config.yaml
vocab_size: 48651
init: "uniform"
init_std_o: 0.0
init_std_down: 0.0
learning_rate: 0.00644
beta1: 0.95
lr_head: 0.00539
max_grad_norm: 1.0
final_lr_fraction: 0.0
train_tokens: 1056000000
max_steps: 7607
dataset: "wikipedia_en"
Each number is 128 + 32 x the weight over its row's rms, rounded and kept within 0 to 255. Layers, rows and columns count from 0. Numbers have three digits each. The size before them is the row's rms in percent of the matrix's.

# layer 7 attention query, 896x896, rms 0.0534, rows 50-99, columns 256-319
095:126125189156174096091104101137110051136078100109147168167119134164142161161142121156103097109113110116140096056181096090097140191164105147089120104099064144139111161153126124116122114112109044
096:121092113179189113130100137141163154167117141096181104137137109177148131055111133144141136086168107111099102148093130142125131137117147154096171117132148123113119111162110172162148130146116110
096:114087176109109205112160110140206144132154136079068155163136116113115114106169155112140154112152132101169126163129130163135136132135143137090075173113150108175146093103151146017124159112085134
094:170171137116118106128127063136139130148109158093205147163100134188141127162134115140158110121076170105153146125117131061107161165155134111093090129095126080071185174097105135080129087155098172
095:090172124135115196086095136137093162152117140180149146177121142135054123100187084117109153130127132044092124171176118127149135124068054123115091103086124138109081163147203066112126131182128154
099:160144134070137109048132182146114127156084131107081165131108085114141131099156144118135132121110113157130064099116124166162052142128132142141170132092068121229123153151170073208153139083117094
095:110092171149151135088139091124152126095123198127110084138103102182098140114151201137117160167133149163171127162017136077144087151124103119124157089104143129118084164105081155105194071143144135
098:159083130114150154112094073125128149091081157126098099107097062148145094102183132161163103121153160153182126168133137218200128055112150115083100191135115162107158100147207110145150154120119154
092:102073135140075166176126102158141134076129190144108140119111128113123157103076139144100130102084174128112113151138212157113067146128095122136144128093158160136163071163117138103098154136071152
100:143107143119129151149129130151129106145186133123148160128084056120142145111153148126127105149113120135129132115133107119185102147090136104118115141113140140128155115130158082123114170125052159
093:128181161141152203148121105107115132126141119138155112162124162088156077114126153119153090130154138104146179111099161091136100187140091148158110083063109096090072075138107134118119048151200107
096:153117133135151136128129137205100099089092131148117133160137131132126187150094112115137133114177106153107121095100114164159150119164108139136123181125115137103137109143130117114208112149129149
090:078208166069074124141116112036106134103171112114157074109133184134165161153137243126128122116157165151084098134128124098145175063121128123119091120136120097089153166125130125166151135144127148
096:091150062134085146089114128130122207123106142134094135120197084097092097145190133140119063127094092164220155161137096144105100115120137138141188125153111136144086106143156162177145115096111111
090:170175158070138118130098135207178225148138134103149044180093160109092159165127123146163152196145121136110114164118086098136087119178184106129077134097110158135144176130106074150121156123092154
092:088105083152120119087097120148136168117129134136120162104086129219125140203122143185179074102163127121177135132143123168183118120147143093157144197103162170121128105077103149098110161145174100
094:204085106124085152155178066108099149097137153166070087165075132120088150122121121144090155147060062139121122128071153109090056152097162163152150144146125156135121130130100112134122086095149112
095:103135130120133092085055158131116097204193077149151112124129125154115098130126137127100089147084122146082098154123081160087118119129148186142148154115122076150099122144145096132138094139149084
096:111122113104040179108105143159129166146105106166137139105061131095141089068052137145075182147108164158157057100089122140132154115083125059117131162182124107139126147089100178061124170122179131
097:144091164092131066129120189099139129131069105099126096149131146090127122121162195094094165176142120156083165128157092129080144119156194167168080093096049123117140149158110168149150154147123120
094:161124115132155138138100144180091085090107148119103138155138106121133168116175184126089144133175136100134110154171137148105161113102122137047115112146105138137130120140115167097138113171075087
099:156153113128128137125165079122103163154121129100105127047197110093140167121139111144134099138144124177142131142124082109079159108106124114101106131140130088172143068167136112121152153093140121
098:169161112105159078119072112107133156031099169141135150040130137106170133047051165150085106159113120120078095141171132114146169130141145160112125179031180105193182092108137141105127135137091129
095:130165181133129202124045108203133185123158159136127191152116055113165092098106096108132183159080158120132115156140176085140123125165157109151091130164125171184135166099174136162098100082116080
096:101132125108101114174143133194116112120105112111155107163123146057173141216153115115108160099154141137174096063158131066121126105165153093110197119163143111111087115105107147131119145180150158
095:146141147133187156075138103089086086113080149156148186114143097164143167182163186082126146075098135126161119106207154161137119103144118171158132092177143149152122124158105066133101134138159055
093:144165092087109084151168060136118175090157191144129159111123124138090106174164136090108160116114096076114131189132113182115134164104097084119158088114096181111167093124133182076106164088161152
094:108128136088068164172139183087121117120121129141086110154070061205113116080082154141174189131108119151140119131143078135111149066167124086085129163169163071149139105171079068129164108110140147
095:136102137066094142131135110110129105154157179100137139081078119178109125150135131107096115143142134100186143121118136150185162146103127153129123135094084154112119067177150141126123130162081081
095:150167195095171132098154097086080189110166091166043142129152199131165105198119097077124113142132119140095134128058136148140119125137094081169111158164111152104127102112132137123101129189131125
096:095122134168175190145142143164225119130108101093135102139166140115041147182099105150172098107151126181159130168096122125147113098122092113149129170173127136176104116115135171114124117145140113
096:142166105114102097161111076128109149144117147143133121111171078153176124148128099185119106096157102105094116122129119120138120177157162168137127115130149076123126109173150101061120146165194081
099:116066144136139172147071141186123054120182099164081152105070171139088156091140118117128151124128078116134138166127119157090097135125123134127100155131075151130110143135191067143131187106142141
096:086143084111143114115110169153108125155161161117187109092091060143141112093218081061126086117086149107109085083138093092092051124119088119125123074114105129139138148159160184119147068099135122
093:146117106136100096108120037153149137097121064128157127166117155110118131107128077153157111122092144140162124112143118135145148116169138141127141102137152116105117105158141093178111073113134116
098:057161171153134146081135225058129105102139155123171127161152136156130113163105132106145127166088095144107171217175137134175100095121130133155157130155146151175177081111127141125132136180115103
096:101118167149113173144105093027142136162138094115116115128144132117103132132094089133169091151085137096141137135171133130131114111060152129160173115159094072106135061148106154128111182136112121
096:076102162130113118160112156066102127112146105133111152154105099129093131154095187114132081175188102099164166117133116129123131054084136156144135067152143146127097123152174112108115156086163163
097:186106111152136123143116149131096160102099174112149140077146137146206161098153119089099131147118079144144144084103123184134180120129127142048127110077092137140188111150110149091149130082182149
092:138138037107155106104082061087150120194152150123156097087113110105121128168181168106178091104113077099162141165117135147130160101167126130154151170092132079138105126140059126136170090056156118
089:126122128106136085124147132100107094162136152117093140089123121124142138147149130077119108117088185167178185188134154088141098158100129161115133172117133144147122115144114129137106119144174095
092:131097143144115099114165114114124160085123116053150142160093158164131137124133071096140131147103147100119173091119158085195139127107116126156153122119158093159115143134121121139153107128129104
094:153119149151116107057158126127219114147083165109205103093103109079159152176060141121161087132127094118103129137132139132162133152158159057069131116085161109164111088138209118133135127121112145
093:123113063129127162151113126119127158081121130110060135168147135145141073105163124134110136201161133144132129111181126177061104068079156157120152163136107134159160108140120120146116175183173123
094:157115112108181112132121077141132091113116103121172123157116134099110137174137112127176137113172059107145127132146120133040135158122117096097104102107137228184188093168134080168077162152115161
093:094167163120143145130120150120141175146126122100131123109086134099137185136080148203165113140169137140148087098114128101144162182167143145129151088201145096104059125129154116098102126090143178
092:197142123136176127114132188152140121109162043113153146133148181134199132124127093117106126115120114114146109168117110114085079096144151166145120125143127116127118107084079027106092172179129180
097:098158119130192173105124100110158121100149129120101099121137104114166138142136105182217128146146135100070180119057120112070167081148107171129175093131089120151168117115141103170134112110106108
094:131132106154149137145114143045108104110109130119106169164139170116151092099166100131113148180166112064105153088161101122102100161199118122107103120134118091087114148177138168166146103103106192
096:095162092137096127163172176123191048079126108159227101155179148098142112071138132133117138106095131133102149153168115071147138165126164131116153156166142117105137110104144119071146110167153119
# layer 7 attention key, 896x896, rms 0.0526, rows 50-99, columns 256-319
092:137134064084204111102113096051134132134164106163136066124136125093161097139170140123092144126128074103193063085107143075091145151144108132151125150125146113126048143085135142114132156139094133
093:102115133150122155144122104087175116056071101134156171129132167142145104165225107100131123136119113133136164154113175050134115149101155118108101125115211161134107138126193178127189108065186147
095:163089122083115151152130132163116053074130101131098187130124166138158133078135117164117112133158089099105150069118071141144163165096133099093118188124136063066140204109083168164173108102135136
089:121106160145133088134151170132113116090070122083153159085110145129127135122123127091157108095220097144175128108106114157125173147102118188135142143116107161164086084175151159125097094109090183
098:116104158155096096090193141161138108109111149095125126138105175151137098153183141120134080139138139130175140154112113124148173138162141189112103125161101145124106159137189163108087159125172080
094:127135152170065118129072114121160048111127119121157129102094106097175059034126140080153121147062123055183138218043133117164080092197095175095118104152121112121101123142155155126036120115134163
093:154142163143154067197138118101139154117217119088133133093121217109163127156105149151160160114127162137132195058134111138124200120211134158099030097094166087115115170163171124107088072136097118
096:108099202170211131122152109133180131105126093116100114121124068080105147109079149127102135118169118160109136122165141121140093126133134111142054165147121085152121164126093134151140068126129137
093:135150111143117103162156136142070092114113099159110060150127090115117138199126196078152129116155096132134088140139107119114118160150124147090111104111149120134109152102059146174105134131121124
094:109145156160140158134121117141110198141140130129131040157190109194089070093075105106121131143115182155167105142101146086139152154162084076098183175107137105138072126163104119198129107100112086
095:164124153139190109126077155122154137133089210150097148120105157160076167147126141177136092097117116141130126098103082091152162126142155063153136150171176107112102152176129129077149095127133150
091:135099161130151184176149126117114161129068140226089115168175152117167125107157163184176117118102105129151072134112119186104160077151157137150116077076103117063096143103096131152154139122121169
092:139141165092168162112095109140118093148155132194115145071131138146061103118124099166135159143103135137120166070095048121199082107078100136169164162176156060099166109140073162099120164154120163
095:169090073181176127136141136131117058134119136082107120133153150100133076151142119130172124104107110036124146164125151111061115177124068145173171151121137128173132177121028069146089125133145091
094:076058090136071065081167121114166098146158103114110133132126137111101186103103101160102139160151101163117149095096132131143126110136089094141135109135113120132182100075180124180050147152184062
092:150084137120143150100153160110072127156114119155102138191130079136108167195176135103138138145087123142119118157087137096100177144099137102127129123106109142122092162102136093127178123162174181
094:124084108099143145104115117182109091133129082075165107137107190124030168137078140169152149095159173156154117156174138087115111112089134129173181129082150169174178146101152126090093157171103125
097:146143143135132086156154075129081085135203165151095162140118088129131141122092141112159088131139086201138156158078103108077099144118125121144162145161110119123072163115204121147141121118188153
094:127148196070142154105128106085211143157105148146116162117122160131128144099117046099132143116138173153131150103112072183147141149117155161132156156177173164146164163099164104131142115130098141
098:073179128135024088133091120158087057160108117170138156125176113115084144056114109096125169151120115022101095162131118137106102089096155119127148149076104138133108134130156078130119100096048127
089:081109122143110133125157165061097115168148080127151102190107082180147177176125158106093134162166116150133142111100125156174144107122164099142167128164075107138155095113096109146133150177109088
098:130174146122247131135126078059172172086087161144114099140110129166160144147096136086130134172162119177129140107143073143166134170187115177172155149138102110101129154079121170134117149130173139
094:149109126078112152146110182088127075118185118179093102117146158060156105132180170146159125136085135137133064124137086112150138123049149098165108168129079142162195158110089153135106053134146151
096:165198106125126178148173108097152132165118168154146098116179163112119097164136104166130102081119156144188163109152074106155108094142133150086163093136147139166168084172065149121134094088107114
094:170142145120088158177120116118157080106161116094126167152139157115135117144115142148143131097186144162084150154154108148148109205117088160133128105131156111176129150105120154115061111111076098
096:112124119097057137116110100151149093168130129181170115130131141153093113141193105141103160170143184113135147193107102138168122126138146107136093086206070082089110120115104126165132127121127118
095:163175102162181135130155171133138127180090124106122105110111076121110084164142108143084102167103169079108085129089115152183110196106094156101124107156112171127124117093073155122109105107138120
092:130111101086099122167134163130124124063100148135118132152127100169144133082157145160123150135097114134114070130138129132137141124146124125121158132181073088163057096125160141113088108189204121
092:178069033114083143125135115061115082093139144146122124146174095150116086123140114054118148119142125074137136160148152129156108114083099154131167176095103110098111131101136146104136122098097196
091:134060150092107141105182113077144151149115150100094086124054136130097053161136140170112135105153095161076121118154123129153125151132126132185141145117102118074114087121094130114154151049122079
098:181140170160192181151105175163080095170100140126127133144123124141183160128140174115104184146129099126132098109129066125102135126131156065142117118141121110162102125116168091114115077113133116
091:120113101118136134152110151126127139127177150137128128062132160112154134156101104133075139087092121136190137136126157103134091122143164139151163121109143116072161129073091136142083033104125116
097:148126148138108110184127154144149113145170167120130173050120131138078175084133142216131139136131112134165106084154160098103146146143116184115085111106110140118158145140123145122170095130098164
096:103072133120111145120094111143177151132110109091098147134130147134125126111143158139145144142167100139089185075112109118165084174111074115160115085091100164221090133146168199127125143099095198
093:091143117109125115195126127129147093105102183072149131102145115153160122123093149139112162120118102191130122132112070165150151179093150138144096093144182114175175171093117147106119165061110114
095:150153118144125089125107183124170164080135118169134104096114044125111105129212118200097100184125158158126142103118088126090136141179107108169115119141078113100159166088173062085067097140147122
093:098096164172064126120111148130141142157118157120140154175063131133120163134061195138087141122134174085076095164097083064073151118118079074107078144099084113046134171128129138129130127156157143
094:159150103090138132048091154133121106125124076129137128125132191127240081133105055151120115103090151096146190177128115114136061125107186179082112151160123135136118108172122125121108075126139110
099:160141132066102174186127121066110154105112185102129108122162157116087142066099096127134176147091174116169116172137141111075131162175131101069126092147070154099075111085152121109133135161139098
094:186167103164062140156134113145106150129120145146074053097099180215107115164102126114099117108173129083147060138214094102114129149136063115111079118167145118120090140153160190117136125113113148
092:110100107054157097141104066132150101080112133129194104120149147151093111119085124118145108159191168101128123175149114121115087064143096117122121124137129091076087105173138080079103147158139132
090:185104106114113141110082122150118189135116098109118151100138158169108131109185111160059131124171128152173140204161156127168173105113093151131071092140092123102156133104173073137158088141135073
097:161124132097210157076108086110106125172111184139146103096060148143077111130072114156119109127074118143163090111112139148137147139191102177098079189067119182182145104098096092138115120129119180
092:151104138108136169145133126103110119190154107181116071168076179130131120158148100153151115134085103173100160139134136163127100151160139168148162087119167194102093120163137145090161131148156082
092:130145148144104111160099157155099103183148139121132128079148110115111125131164140096155147173102140120146081094127089130154155106118141125161114135161146096140107106156110158142172153099118162
092:137085119135104104147116140122158163158087134124104108121116126120106116061141159099139139141140122134165118139104093128091174171090093142092126151140129154174157206156141116163140149109098158
092:144140113063137129126082129114122173128078140142125076048137080120091141071149148131141125107164125132137044101142132171145144136154120134187157118104172134111122131149114102134121150146126164
095:119096092161087163100158155136115105121120163089111133119116159132178134088122145104122112134086084143136084149130134140146101126130148131138118140167123155134123143070090130120146175117153140
091:073111066106106123159135122049124123078162197120143141119119118131146134097142069134148126132152197124085144095177097162071176094121178077163092111130152119128084124191109136091118115096167135
095:176110109144136173125066209177124115115136098086141128107098144086168101108141112162134121167124164115194110069115193095146141141189149077137108130067115104123097175146146080103087121095109139